{"num_hidden_layers": 10, "num_key_value_heads": 4, "attn_scale": 0.125, "bias": "none", "init_std_o": 0.00564, "optimizer": "soap_variant", "learning_rate": 0.00339, "beta2": 0.98, "max_seq_len": 512}
Each number is 128 + 24 x the weight over its row's rms, rounded and kept within 0 to 255. Layers, rows and columns count from 0. Numbers have three digits each. The size before them is the row's rms in percent of the matrix's.

# layer 2 attention value, 256x512, rms 0.144, rows 87-123, columns 128-255
110:116134125113087111135114111155105073121128128128095163124142110101129138109133092145154139137134136087143065113121146100099148120132133140129151143112147153160101127148099104135167146092116164113148118102099136162157149110106158143099110094162154154136157122155099062139122162118123109114095162111142155082158087119128119119147126116124140141137106125147122106109124147162131166114107
107:102130126104131192111131172115147110123129091111180103143098123135165160115140163139146151134149140128070097166134146104074107134119134132156129058121184147182147112141150094111132105057175091153153141139097091111140128090133145132146089102134123158127138124107133123179104108140142155118141154124127151139127110110188125164155116090105132149165150130112129128140126136164139158145157
111:170151120155103174146141156105111104168091088120114118138102110121078140097122120135136127137164132134122150112129152096122110150111142115157114129146120131153127106098183108131124106159142109129158119092088152106123111162136126168160121155170111111125144147149106139159115105120157077106136118146139131107116138134116097177138133123106186145118128099119102177128137121082186137148149
114:131089149125120125120131111120106128139123119142134124152146170115096147115157105126119137124128172074124106101108130085139115106126096110073126152105110154096128125151093139116181103088127078122123114090113085121151142117123182112112122110129106196125088133164107103133164137105110164126130110103145135103090127185110123127151127132123108122118105170128162115122155124185133082123125
109:134117111138106103144144143129152135129127148100143125105125186126150159098151122132136110157147138101163108133142151136143088156098113089088200100125103129092107122137126132087123125123120106140139120138109122177127122102150098125117108152186156113149091109153174133127137153149160113149106150145077146155168119125111135161181117162091188136132100150142106129076088157135104159128132
115:087144145169125085135085187106125133144134088090130150113128123147079119112156150119133126160085124151103109098148103145090174092150131141142160120137157137111103145080124154126126100123107170141137144111144112133151107179137128141156083141154166097113103141114124103115151114159124118139118149125141131058117100160125105108110135119106122132127093204104106135119095131110171122160185
111:105136143088153144114147109107116083149124112155142114115120188151142154134177137113159090108123118121190136099116145098179155118095130156115128137126178127166091153158157121160126123133142182113144151128117152160132150139152138119139123136122144174170137126105113159118125118122139107078142090121137122157075122144182112105170122115158080156155139151120125140148092103105138104109148
111:174169100111124144145130112088096057125103152127141126142144165174092139151158165080106172115126137148144138122125170166136106141133089106150140082132117099131144113114174166142106133048129122118117132148113102123134144132087106091099122168105126137114153131103112116077141127198158157144130093102182149143160132082147108129095124128079107122122172111125123144161172099160141100135170
115:144160122114143117168134128133156175142118112149157078093137118144167143120143106116136092132177127142111144138087128112106124121151104133107137102115113127121122178111122082174147119108125147131120115125140160129111111143146102115131060077109120150132181155107162169145127088129099127084152116144045156101114143137143139134095113101182115179131139127143096146113147115105128083107148
110:145151114122125120118179118146147150108112118160141140122094138134157143196099130149085124150147098101151130064105082154083107126125127092134110116161121117119129162116135120113099141137179169111110145129162141098114165129121098140086146142160139140133100164143120148126168152132116176117148113111143163141127137122143098096147108110106099106143103102146129094115146132106084143173134
110:129121136112169130065122151143088146078097124149142138164154105150140107142134149103147088120127106122121125122161135111155120127113126129154133131137090116105126122136095085104082096092103110153155141125109125165140127123162139136098158130100113128106104101139149138102132123134096103133129146102115165122195130139158101119148099139103175118159140111144085120136130132131166129166143
110:131147137102151084117125135117069107151141134117155127167163169109110109137096158126091097123078137087172145158108137119143124137139141096124139116161148154094157072149145115122181168114101144107123146124096129077137125109111170107079100111110124103113110118127114135132124152135129099168098063148150138130140134110091132123146185141137108085136146093109145134153116100161112124108108
117:169132132135123152123102137086136106084161119138156122086138116068141129125119159131100128116140169124112148165115088142150146128119116114122110108124105122136127104149154119105137141184097108134124112131190118110115142118181171166147121102117107148132142140107126114108094105159143112097130133139134124198135117107124121134135101139122152124141114142141131153168143179110154160157143
117:146139109156149115108092128116114113163118148134132101141136145110131105159137112143151155118155080148129134151124138127130131108112164126135113126153132154148157147122096157122128105132121133111131144117129116130131133099130115127125136151159141138072125110107123130154121094132106126149138176094140125138126126091155128145125119116134147132182103127146082167150136102125166139182097
115:144107133136097121118152117117105132097098108115101154142142104145134101123105149111132178125156070119132085124143130102156109138159166126125105126100133166108174112157077109115130118153123139152121129111152125167094127098106105134156107091142115119138159106097086120092112100152144130096127128184104137081125148090146153149095124109146135096124112150132138140145132133152136106124169
113:084118141089083133115128144136134111122107080126124143123163127123146106111131133090134147103114133135152114115124060133131097096148139156141135172141122139183152142185106126110171114116182148095142096129117129099178124126088110143155078094138102139120171083112155140114150116128162139117128154153145142083115097101100117137071125106141107152105123122129181118101151170132112129091135
106:155109148135131135063153131114139103119128167166114123153134136166136153146169114157096088133147121129111100156115104114100155170092122127105102090154099125122123154144144083162144117126119107092118152146068138114163117195136129142107149113126119107107150136168126170104144101100144137117128057128144127139148123105119116133129091093118120184107163144159159139130112190125147105122131
110:103124139151115165143110146126134116119159098122151088134130125196103118173078132115116116120156135117144123126121099162083134107147123112120116138154092102176127161110114189093139104173099143084130115123148168135133150129141139148107149119161131115101087114134106130158118117167104098135128105128114127137167137148103138139136142117087088149119140148114097155118123121115130111137088
113:105102157099134104123112148124131113125115130144152111088157154126086167118125147163130113065155121135158061167137104129135141130089141144122143152160144127123063160120087110118167138160085113159158150130171090163136121155075105119112126135125118085120119139134131126138148133149143150110104109140158125102124135139142145106088102104094137100128125127148125132157132141097151153188146
107:152177132100142144114159100102101103118119157171092080136149135127094145140124146112155122143090142099158108138125140124127163102147132138153121127097134114095102100145131144165099089146118185150147099127111119122156125082102130135155122108096156100134171177103091110124151114147151175097130131081093117176082114149134157135102126139129115123148132102148144154137152133123124126074124
111:104107138083129129130132143159134127123129142148122107121146094081129165114086188109151183146135142147068148109119093142134063101112141162121137118171116080119113120141138138093112135138124125120100114128151112096132122112095137131118128126123164166143132145124145116148123098129111113113124167121121150102122131115168151122140135164168107166110125190133127109183144124140160085123090
108:097142106209088144130127135148151111151174148100127116133152149121133094136108114146131132110158149070162117145104109120106118175118107124144120119101134098097110079149164093142108151107082101151156135114158122170131137154105143176120125094133107142114123121115111158153131174153108171124127097119156116134127180128105114104103136139134136169148156131159154111087175141127208171152083
114:138180148194122135114187113148097139130101081131153148093172116130145154148113110134114149152157118128135127115097106146158140116145119140118158154100101085136141141138140132144150081145176180129139148113126095118126147153129129108138127113087179136133126132129096152089118152122139179132119078090190145149133146110134117079116153126143137114146088111144155125136092138156130129066191
116:101111171118131098126103146101136154136095135145116115129125090076104138103131126123101113134132134127167111090133159131142122112155124127177138137149139108149172129077107127121152128115121091121148093137108131149143154127129084098115126156130131101154105130104119133054161122102103133101119122092152106135151171111124129110155135152104178133153174109136098136115083111147120148129113
116:140114119121119180138118094113147097115106152128119162156122116108130138072148159127149126107140143131113153141106124111143120102137100119091139138097173068114119145112146128166138123094129132131146136130093140132127112129147097133182096129133133138112111117108145121080171122168138156118146133118118138122169128107137114135124164150074138166106192158122119114080166103109149110131176
117:135146141115113111119138104107187159127118085126104114098169092138111119106114080083139104099125156107122133125134121117142100149141102147144169129128157114115120144129149158126066145117101104161133119126144142093097135108141131111096143159147135100148133111112179171136126114090152119139121082110106114115138126138140101102125125138124111172144138154117112093061099098146157108119123
110:105136135122102130112161110125099123135141131122146069089111149126118144096175135106126142126091128132112167158112113122125138135120145103140163135112156145143151096165133160160164109124104115120136169139142121103105129126087088146115154128111084151112067103144121081120163138095178181100091088090120105147134102117155113123143120138125108096100134109184131158149076150163097127106182
113:100199136140126160069106116123151121112129133103165136134118087138161135139136128154129088137131161124153147100117133180135138117138174161149153107067112113120142139119124131113139108149131122107141084103164148119157136161120085122138066126117141140146157150092101155106109139108151154130139073127146126082147157134104169111124107084162050087141119187145140153152121147115159143196122
108:089115135110097099095079128130105119150132118117142109157117098100095103100124124109097144089104116109130113118159135132095099109129140134155170111111180127117143159169120124132146138140095164141119140131164131119168091094137125146091134124124131141124110097128178127154121142110161126142121118140129123045078134163143113134126110118120126121135141136132088164077139142146107108112093
111:120115101093124126111152059134134139117104144140146113119159105142151099121173114142065102104169112121133095089171126109162109130132116129142101167140105156141132115191139120081134161119133155136121127126138161176116160097084115158100125151118141130113136119150162120136154120103131116153111119144093161148159135113119126114126136151106157113150101126116188112136142091100121112093117
110:087105142125126145191145113124160147139114104085137204104115079136165124049116131139107124107093161126116117124119118112132116147129127125116125115160117125166123118098079134137139120129101147138134101120142098113156130155105122096082151090117136065135150125163155093132115138138123144114141143150160148095138113139068136166103162071102111156093121143154124140157116125118149143158099
110:108128123139140087118132137179109148134128128118152048116139062121165119123172154147161156113132137126136135169136117121123130145093104139088140136177140084139108124167166153162125137111126115094109136137125163087102138137104143136105132132134110091107149132168092128181180113077120108114098153106114144140127167132154101148185101132129123146145128151161172105206164106136114120146141
109:139121150092179130108086059156119152128107168158188167107111142120094094124120147133138125095129178146112121152130155144120118134105122133142135100148134147111139141095101124146134118139091119177117124136149158131099150130136163120127158157098117150145128138124137141115178121134139161131128124147132173165123105132108143074146110156101124148166127153147169132121193170136090094137174
106:171074120179173110146147137164139145128136124145098108107095109138136143141093086131095145163147134130148146124148126127127128141130141118118128141145127176184173168127125084119120172138159086149110127135153147101112126119103111108140114117125127131182121128137181132170121111145131103120110184116096146151162170129124115135112124087112122138129161160163171111088135158178110132134137
113:095125154132135104129099149114098121152113195114140139148084111057113136118138134161104118133148147104081123125090099118097099097127127154139136119133134110112110116141118130130081093132135087136119133149133159137142127136117110140156111120159159137138142144119108158104171104200124116108149118125118108118106128102131111083133150180188162069151130156143152112088158113136103172132142
110:149114109106100160121106132126142130100105165072111154089133059153101109119101185172134108120117149152161102139117167116126113135118123128117128163097131129129127127114136165143111142114128098123145129125154117096150104148194169096131123123124154138151108163125131114129170104095144119137120171139083127146139140105159090115105113121107098161105157112137134115106152079169102126095142
110:180109162127117135146115139148141125138120104111123141179124143175119151093114153087101132120144137126166121142121166130093144111138104149129080128143145124105112177114149123114108148107150134122133170125142156118108067109154147091092146118128154156153143115109174078117126139109150138170111116160104147124118118108109121120147145136149145134137104091105168141122113097075102121092158
# layer 2 attention output (transposed), 512x512, rms 0.147, rows 151-186,215-250, columns 128-255
103:101106111132143156100145151122102149138120156133189156156114103177094144114104156157132143120107125172123130134202142118106108116101140124102143099114116106122174118116149162114162146068149136131123134120166142128162165111115096076102098169128146149141121150144144128185056163160155096150147130113112106115115126100134123108143153134104123149149147086152103099145131149123095131121111
099:101128169177159124199144092151148158106089098138143085139112116128085137138129141145153148126100169125106124134113167170126105142160095147125126115113146128116161151119158172130106095112108132184108124131142157109145106131135153129147141148113105163128106096140153123122142145189136135121146156124131123103140171135147113123130097117115129120145134167121117137138141123122109147115091
107:118179161139129126086121133141119128104088134153138148113126070146107147118119151109119098161130116166106129145114073184108135143111149165114114125162116114129146113097125155144114157069071111134182125167127135135124133086123154133119126146129155176149090111117113154115109090131131148115091145099109142099140159130162153137127127127080135122201135106122115142093139145131128146119132
109:126125134153152151107112130112099152162140118109144129132152138148150104102153145117111103140140126116151149158101097123173135143096108149118141118146118119116119151145129096078184142146106154170112096123128097125116134143095091161119208128135174117114159145108102092169121168094118120097127129146160175138109146115137152127143127130113142095103104115131201113116178075126110144123093
105:076151118106148156122103121097110136106101139130124149137104130078124126075183154149114174127058146159094182119132124145112165115146156123088145111086141144113167095123152131163124108113149148175125174135138137145096161130133169184142150087164129130115142122169079154121112152121132139102133121151147135154144106096159134162114144139103102145143158109144137174132138138097112187120056
108:114119120134140118073132153154119113116084110122173167078059120102166105143147172114131137120196136133104140137112103134137090131095115140177119129142126145095095137127131130092110124145107132094165140125092157122138158072170116130174138098122137104135158114141123122176137168120142143105110137174117182141173147111169115122172168108123110105131152109146111124165095096132136126075112
103:154130125093123080109151080148122113168098111085136131138109182119117131139116129092139129107098128117158125156163156085112148123154155093154119098128123181079164136114122117138150074112115124139103105116161160129144152129146164122142101121145088168142109112108124107143143147161170112135084129153141143120134126127111098091145113112167166115139148150134118129142102093115115139072105
107:095117137125125132130159077137149165105114138126097106081162125115086110155148131145177141142123159101122128144128097118135107113163103119126119115144156147134140174143141099112114113125125103126107137098120136132116160142069090065113140138129105131185086129147133148094106154111119140140105166158109114126138133119142132162126068135119117119149128147126140126109070132142117095134088
103:102128097146109142142132095090157124088109151099136152141117116106137143139109115106134138094122132110098160103110130145117088139165172090120074157112133127124152158132152123076121110133120140140142136105159129132106093104128120128133120127138160114125150149125125116113104133158125147115104176140116085139138130167114097162100121095167185154135109135096163136112125111113148112146122
104:135114137095127097152100126114116142144160120132121093095091141158128123130163118106130122135109150152080115116124156119135132145131151116115116087119110148114150127062138101122108138159134160162137111136156122113131190119113129145130130100144146142119109139126128085094078077149167147150107123112148071117139105207136138139069132089116160128149124177148084165206124155159140159164157
110:101118124106110109147128173117087126107132137154142133163126155142124109156101103091147157115148129156085127117084146089126117082104087123133149136110117108132138122101126120131091121105176114116155128186152124070139135169167110105084117091160157127127173130101118120106118152150142142160140103196101122158124131132150099086141113135093159077146111091128134123119127129110115105145152
108:122161101098129146160168127145125138153136141141137136146139118115141103136091159191145129168141137157137136106125146148123160083121096108137136149124166139146112112143102132108134120136138068149104087110115119123145117118150133139137132135157132131109120106113162109103114101146116130114123109127137115122162106110140157127152147173118079145124122120128074133123102114131112175142113
106:102112137114099125135164117120111099140157109153099144163188111146182160131129098125123149150135097108167142064151072109151162117066156162146151137104135170090108104131125090098115157103124155149120124161145136115140164102173125108154093153127161175105228136122109127101153151117139152113115120158151108111139178124155126129108140142174164124121142108175130137146125113107140115115142
114:085180097137182139132097136148115062150123135157167138176144119174141097110105166139100127114104136130142163160111115134128114094127084152170086143123122154130126135127125105163137091151115130110125174135136153104123108165072126141117104157138152110133134111120115128112132062125104139165162121139132143114116170138133151142099128159146126107134132131130120128127104158064155158112128
110:115174090129101156147137140110121147113145140118200120166153125145236118111168151154106141137095125125151148126119121152095129144125166170155135133156115170129134112100109163098068108137123117148101106142110139107122095142142128137155176173150126128158139119135132104081177152119115140140123112100139181090092154149156108140117105096131136150156143093135088117134164137117116153118143
110:120154123132149100126159148137116135153089151149154094080116080108136136105153170165153144159129067165163156156103143172117150143093093088150139114090124143116138108118120156120154112137152130139106137091167116150097125114071111122119164122100137100148097142124129109172172128154089156146134159126174169148134128104137164094173121150158129135088131147143077070152115113117102106103134
103:122123118121149110113112060118132133147135127124119129126143061102112118131114080128105149150143098102134164155146144153140132150158113114117155105115143171142124173116186146130134109112120166108110099125169113156150133145155164131153086124101172192126138123137121154143119154138123111146107124122137147078126142175148167109108155157128161123138141093106146148156107131113150145173118
106:130155121143110130147109121117107120132103142148106084101140140164112173064169150124133139153101155143043081113096164129117150128114145137160108118144141127136089168134127100135164140119156134138151130059099181108142129107116120137124093115134124101173138143117119149091122146127159098103122151107099078126125127122145121123135144149109127151148144106148111094118115143127159125143120
104:152150134168159113132112116185138144155128131151185131091129163145100152135133142140154142142101147135111116105146111148145143140116104126148062138145115130115162123112098132094129102146151153141146129134138138107151108106149144106163125153160150153109109083115169113135151110124134093167126140154135145107113134129136128149133192086126159130141143170118098140127125136098085127133114
106:127117127139135097153146137099105173156133130124139104132125143077101112133143114121113128138124112156127114126148148106145103147143138108171152149140120105134120121130188117068139127129151083135083100113162134138130102111096148131191136144088107215173090108183126181081125137130124095090072160122105121136108104165094131120101110093103138104107114157112131110132141132143108104104092
107:131122130135113142097110132110123106123142112087121170174150082127125119109141155133138104121128120083129119151094119162146121144159085120100137157114096171128155119122160142107164127158096102203139137091135093098105167112120127141141133136127134107085106071126125071120126164163151150163130137129131147090132148158144135140174113147137151137117045120169180152157106110128184102133125
104:117129118173123114094090158106170166130175091122161121126084087148163124150170145186162098142117103131127124143204145134127179094129144135157141140127092097156125100131131168138126100116191129156128113146090136120154106145155158124115135150116130149135095139105144138103158108128151097150081122129090129118123131130090157114131127134110121119113137112112109176150088155149128166112122
107:104140098159117078156117134144131140125136156127142120160133139125118105131127098158148100082132147164137093080153135161116120153126128113120149111123106139080150131129139164107100128082093110155141138089109097081119147129063109137103138119142126132093149137160087108102112118113107127146091101114164108126145067158102118132134147124078150128137116107096089131119139122098152156106089
107:161138109135140133138141105136101138111121143138114137116103159117134168182156131169066090131121112126139121141109120093161127130114116117183149109150109143143091117174092117142139106108159082081120152091134174107192119179103132147104133135101127105138133098096143136116112119138121122134101118102143096132139102102155136177135070141111176181161147128096126074124143130125160157121153
106:136109147111122120126135156163126138148098125157110135085112102123106131132095140115191148173119106147107121178128102128071120141133110151073073124106114099102156092138125156105135106117102166108148105095155131160113178140149158129118128128122118124131154092091117091129092154128144121140188096105153103155122130152160145094125124133139086115075130211093142112142105133150126161105144
107:102163159083088147120097112153139102105114111148099128122136104140158097142089133125136107172153107176121114142104129096164180140099157132103120148125125132136178154164133123137123095076122139141106106149111122136124131169131137132197163115112137097103133159132107113154145118119126182078122126128140105121139136135110145164115112140136181149096125149105112147103131134130117115135167
102:142155138152159148147145100129134151106060131132102163166073126148135102156144160159173115092112127125099133103108139129183125142109154112065111131139132144111172107093142168138151145113122120111135149124134114137138134159128137156139167160125123123119138118137133139144114101101149115152155097137056169129089072097127158129158116141125132128146162144141126117114140161142133156127118
110:114142129130169103146177115161192133108076103107116083169122149153125114124148124116135141128150117129146128155129169082181105125124113118116103137163133145165141107117103104151116128102132094096135132106103153129101131140118126073105193103134141135142058154151104119166135143134142130147056116121108092136135099116124109118137128160135185127101125141128134117108133083126140143091121
105:153115117145172115141135167144115096129098165133109124147094152119132140083141114137121111106108117136146117137134129103135186156120120083143110131166154116141132167100146132102098127128146138142135104114068132096171055115113131161113081109126144138136123144172146102117135148150141114142129116150080154084136106162129166107131122141123102153119115160121117121136149129133119127108050
105:148139118126139111111102119106135113147114122123121146134111129114133100134121122138126139129166140124151122159120135119122144168121090086141137117128160153125137146115108126170161111118161130165114119155129105122171128117158116165101145142125082105095145098141131139131089132119124115139130129154159147144151081171128120128119092146103110156133112092097088136139134148141116179113131
103:153112128152105138126098114157134112148083133106120135109112161118108116130150132134158160125116184115131135112126178139146144118156145154175107117145152134139084107142180134117120121169154134122154167143125159167155153150121160143107138098135132130073145145124095133116096127128099107142152093132118175147175112106147077105176190166160131135155110098163104138170067116142134117107116
107:129148088145173129166097137148129139153136118145076124122131122127149138088145138103135157124136113102162144185121121100097123099165095102093141137158143078087090139127114073101110151125106137154132156141144130157135117136142180138138142121119161164102121135147085106146150161107079125130148153120129144132179108149146175140109117100104142159182064134095101115123129140103096106122111
104:114112175108157120164144126130080090143146145128108131130119185108150100109126135087125118107105086118152133119124098095154140132163121143156150161157129147134116118110124132165152122097126146148100097108137115116127112104146127093130142124157102137113154159138095115091141153120096122114151107154139117132105145121124122160092128145125128075110121095092065161124146114185129117095136
102:111117129090127144145083097132118207123154157109057185113143121104117127112114108142083161157160126121089136150140116129133126146140083138107156110133119131106152138163147175131128130113131133172140145125139112128116143151108126111116140120170125105121176119100132115128118121101101134153144119142117100134136071049067154139135128120117154129167120106099129130119129113125169157173095
107:108130163123134134147114133141109191092156111152163159142130097155174107076124122105109117103143129122149135123124121123128102153097106118099139141143127137140121109135163133140137161135122110148119158097111125145079136099137135125119095140067169135162168128117138149124103138114145108094076166148112099148136134160131167119106128138203078141118109132129095134116122110115118116157161
104:170118107064131141113110152121115101145150154127138133155103148130149169135170120148157174147147136124088117116087122160135136157122139124150106170164116102085102139157133131136119114171114156117123161171127160145124182095091146144120153117154136139147167135109121088085100124145126115166134104116159184112118201144180146135106146114116138145121128094143130136126118138166159138135084
093:123135099112107119081151127119100152171127131141127107141149122096111122103150150145123142144108161154113132126169099139131128152178155162131131140129156150120113111086123142118110121171116069129093135119117111124142164155151142134104157115133182106137156115092133138127144123099108130144074092120126097148116158142152129155150135129112094119112104186135134151088115137140151152134145
097:061116137107145168147123119151133163142131115122133136113140151118119129146132145096116120161130131113093155139108135139197167106094129173127162129115136115144094122131126110123119129119103119109117113119138126146085138112080156139108142142136130157150148151101098170149112141127132138177146182106109178180095145111148141190142130119175129130115122183132136144076132119115104102130129
095:099088135152061114080081131110094173093160130142117176128126110154085135192119072150083128124164119128095114125162147155101131108105086104115131142147106178123150108140113150100113153120160105134104117104143127085139159191134154103168092128132123139138151088117122155132155142143120114146146142113124122165140123120144162108118105085115113119151128139118145122120171088137128165139162
090:091142105098165131183125140115153146131092126137146143112133147144123073140141135147110138139116180138125148098149130176127150102170156122120155125092123114134170165126116131098117136109159132110146121127131152098168162139127141126150142136130124112128124112120106124168109137128126103106156140125133157114142048133123113130154112171118145153119126063109106142119121157079118121120124
092:164122158108127175159082172148101162098110126134128136145164111118143133133083164132078122157106096167133099114098112099093124155126150134114120155140115084173176147115106121148134108130144104117117116133121152116168131127135156089142124142129117150131120145113177130137117163118148163156117103093114108115123127126114087100175158133140107096140162094106132144132157148158085145147147
096:146104115152107129133120126077128113115125113147128162137184137119122179125144117129149126117104146122131141139164146131130180123126128130065132142167088111172103109149119114121118118148118111163134119119113112139089133147109170177038088093104078139097116101106129154157136120154125144140124105094187123132123121113148161124120096174096152091150133120154118108133148130134133139126100
095:106098103140158102140139162125088140091149149113165142162110132140136159131163140135125110126138119157110142124133094121133075110103068154120172154159102110125123121178119121134135144106121166138098141121146150149114100165071093115101177114099134096165106090170065135168121131101154123151111133114144132130134127116147147148127126141076144110102080147142179096140152131123139130111124
098:174117124134097120119148157123104178144129098119098127189115099119090138139119130132139109089112170125168104111121132130108130152126108158055110131143111122134119103160095156120134120112094126155137127116157118118096081122151145120107117124120150094106123159109137132115119152147127131115138086118132129126143110134125107128134139128151137163103111159148136080138138137085111172122114
094:117149133145130133093143107126140149108104126150143119152120138131155121133116133155127128131094115095117082161137121147058105132153139118097107114084113100122113111094181169112130119108079126146147122159130146129102104133162126121123138144166123137117099087139131129113161136083125121116091095102154117080112106121161150103117149095105120124127107109127100168110132128139124117146138
090:146125152142149097139063131142131115130140130145084107169135132126080091129127130160082131116115156123119138147099127098127155128185147142139138105120103157098111114146118175128141131154138138154143163089128100155112164130132168126100116125116153140170125116141105112172114131109080092146133137144115125109107139124089116121130146146128146115146154135145114092120125100074117077096112
089:127095114128133094168128095129124077182182098093117147084109119141151115117106113158132127155123140151099158110134122107135134161138087136130094101086145180095128132122133152152144151144124103155078115144101081135123144140102156148161125150145149140090128105157150100116113128117160113122090104098092108099127130121105142134179133145118112166170094136126135157130114117130133095071113
089:120121170107139102132139113142140160135146174132136126088100132108098128123149121086120112134136125144118162184159147138132166134112102100120124108124129140147109112108107110130083116131126128107157146134134124130185148147107133161121131144140117120125143096117135174145116114101104109084135159113139148098136091127147084155125118118080129143115107132093156102171141166112166100153120
099:122163115125131112154116100184135111168092137154156135132139093139144087094133115118126118148142117124133094127140121136098113096171119077194147179169098110138094150120132126118111149095139100141087149115157169127167067140093116120122171131152123155149097134117170148138104115138111140112107134133126157109099139152119134144149134085123144125155127075097117147143161130102107122132108
090:121128171072118111125164107156133130149149131117097108112121078067168100120137133094101067140107109130129137149113125124103137123134129119143127092132098123124100149106139102132145123122130108118128114153146103098146146115169154100154117170135141117129149111142136102155174137130136130133151105113097115124146107106136179076169141093140152117121135130150173102109124136109129124100136
088:106187151078119137140075108164108134141116084164154084116108159117126166115109100154154105103087104103094136083157141137096145121140095141126122100168139101128097174126144101198147107170147109066148174113113157124125133110131140115131118131163140089150133123140102159143125130135130079184139160133151115166150122111138118140136140130141088139131156117132111129113125104128167086146103
088:149098095161139140161128105144128169127107115112122167134129148121158139133116111137137106147145111096121120148144132102124080112116107114133117118118149109100138118110097122127148134170136120112115123112154152163164182148171162137121150151112149141084149149170143132114157125083157104118141134173114131082110124163122133137130081126113093130119135081126114143105120076138103150125107
094:085094130161121170157124151121134150102116096169169124160122129133143114129200094146116097154095146151147127131151100146120128092133116114132093113106145075103113131139127118122105115125094116115149141138153103123120108115093133092119131145136124135159152131125113158104072122155123136124077129111137145145134089129065124155133098093134117090151101101098142104150120098136106105135090
092:125091114105127119109131145134126111137107142122090141107141135111115149147122164133093139113088111124166136135148123157111137140151164132141126100138090130104135104134118130094105113077139144147049151101135107132129157134135150094157151120151143150117145148097153138112150155135111168124147142129134142132149101082154118088111127103150123146140132116133146132089137126129135103125104
095:118119103135144164142118152118105120100106091097117136174127163160135075092140100141106156163128123133125156156127128153133135096120165157176162140095139141124081094144152157175139103095093084139117152140137142114107137224140147094112124155142163110109185126084105117106128112098104104116110124174099117140148155093112101111131106153118085129143124140141153115105090144111109127111099
091:130127115123150094092155130149172141119112103102127112109154118144135124170153131135173102128159117198104134163116091138140105131111103111106157125134088171116117111119104108062081100127086135137135105179082129124123096128094118161120165125124111121142083098150168103124141072117141151104130079095124158120106150127143134128140112137152122143162120101138150129127155204133113150096111
091:126096147140130124126145135134089087087166114131133118137131174131123111161133073137145124139143119164138121137140132124144101175141161102198102130127093093120164124127076132085112085143124102116182167118139138138163162080103105109132125088105132116145152111138105150088144143119127139162129117119130151185094075136126108102108125142108114147133164120107163153114134198166108147137104
097:113064134122118111132171139112103136130134114162146092119119183156137164109116146108134162130139139076146144077142145119142049121151129134102145157153120154126133099138143135144133108136140132082159079119173163092119108135125159148135080093113092115133139106131130125132120103142132136105177121084102142133151101134137109127125139110163164105103134149109065125135114137085109113147123
092:131136144139165125087120096109177152157154146112141151127123117122146100140147114130168113128177162108137111140157114106124130125106175111116118111134136157144080111144126115089158118125137132138137136121104144158104143133158161109129167160100149108130090085100138142151090086124154101110086103098111143133140165133123166160123142103137133111123147125175138094142107104108090125187092
091:124110093139154113130122088055097135137116101137074098166109144162083080075146090097095144144146133122149105122121113103108085146132068173086174092142096143115138114149149120157152172131177147131107135132132167142096140117143137187128127106161140155181132085129119191124136145147103132169156159108145135123105125172113153110157148146092141142141130146085098126121117104111105119111160
092:177136146146118109152168175117178085098136109109133138123126120134120133083132114133134125100103164098116127124169124084106138174101127138105170131116144137171132125128145117126141080132152098126131125079113115159113129107167089112137079145103130103151132160126104162147144159155132118151127155119152084115115153117125129130098149098147149132139115121095145141125111131106073086112164
092:135146104112124113119149140110119127099112130119077118106097159104171119107146099091140114129113112129152124157161107152138114131137126169115109103116128181131124145175145162113108144174131105144102169112117139152140172120144175117116085133143124102136128174141138144120171130116107121081096135155147110131167164126112128143117073122105121159148128116145100113105140086142070156078142
092:099165119127128126147119156141103100109151100122115120112167110118083167156147089118137140140127116168174077150154136114150134148146169138210113099098104134165079173129133150136150155174109132131093112188109131107129121157099113200127137100126137152093119116136128130121107142101131122145117129155148114093146144127121101115111101138099170120149106139156120122126149144085101153135091
097:085153144121088101172107106107107135114136137120128115106140137095152126177119121133073158138118090141100096126131124131093147169144102097163111127094118128115143120116087091120121164116148119173101158107147094160151130167130119104132152174174115135144098130151177124147113106121113134122134134134164100133111082154109159173123102111148148121110144114099129150158140139161163116133114
092:107106117160125161111124116097144122128166126137127131120132107108120123155128120110120105134126165085116142171109102130128128127147123114110126145080147124145098146148114151167147112198137100138099127126152114147125122106156111114164113148086120113151155126140079126167119149108153107161103125131126093154131169103123107100130103120155128117151133110075107146099113095117144180139173
103:121150128133093140162116117123134111178167141116120115131098150111114149098135140132151161136111128165120124133116092194115116157080122140148147146111140133130141169139122119116119072101133146149143143160135116121132147170108144086136146111143088173141158172090132089119113167151140119106134133163153129145150154091117139167152183128145153117129149125156122171083131163082133102097093
094:151138107129116131115125129132124166148120088159155098151112138135056149101153185178125129171126145154108161143136132128169184117099175149102152123137132107143149104138102188172117140119160111117135109130152139097137115127118090143163108097135115107089118137102184168125164123115118084136175129097091110128084133170163175153127116142091097163140149094142080145109154149105148126144150
095:147141142118120122129103100106156108164166126171150128132156135162139160138113138143116118152124130148108175110180138117114133132124121126091120142142112138112119140103144115096182144152117127111125138130171123151115123113130110159090126121130162106133131113111154107128098103103130137144099113107117146127146145143138141117145109152115148103131130123131121133124110141120167112115134
096:151149115126112131133136166142121095133124077167125096104146108142157118146121111143163178137052159141095098067146135125113140143113141135125130123107146140117144138154114120131135104151064098129161148148136111157132150129113122115114115110107123161082129152098124139152115164137141110153173129106141156125143125131136128162166174130201118123103177078162111127145092129056086127084121
094:125158077157123110131099135080119126113092110114117091107107140089198144108109109132138126105144117126156101109080137149114088128137151152125151118128121091114118131145088144143139134131175187122132119121113127154160090134120119132148104120113135131111143152110125151124114118118137134107140135144093151106155125116123092121147136108123130134139155101144119143115102166115091113140164
097:157116088125104111125131161094151123144130137096144140175123083121136109140153168129135103109097113107150153122155124122132136119159173162093128158113154130127142139145087119111145088105100146174126110187142102160102082121162119094102111113151112154092117143171142112121092090087106164122109112094162158123119140137138121122156163125145157127123127094094150128095161122095112126138149
093:073137062163065105115203131135121126148134125103155162156150138131185133127105132136114116131109152120123121143136103116121078144136143130129107140073140137076093119135133180114149135168116141149131108118094155136112112127130124093134168125065135097126112121185140096116124091097189141105185117100102122100117107139124099131150154135167088170107075137165122124152140130156173132090100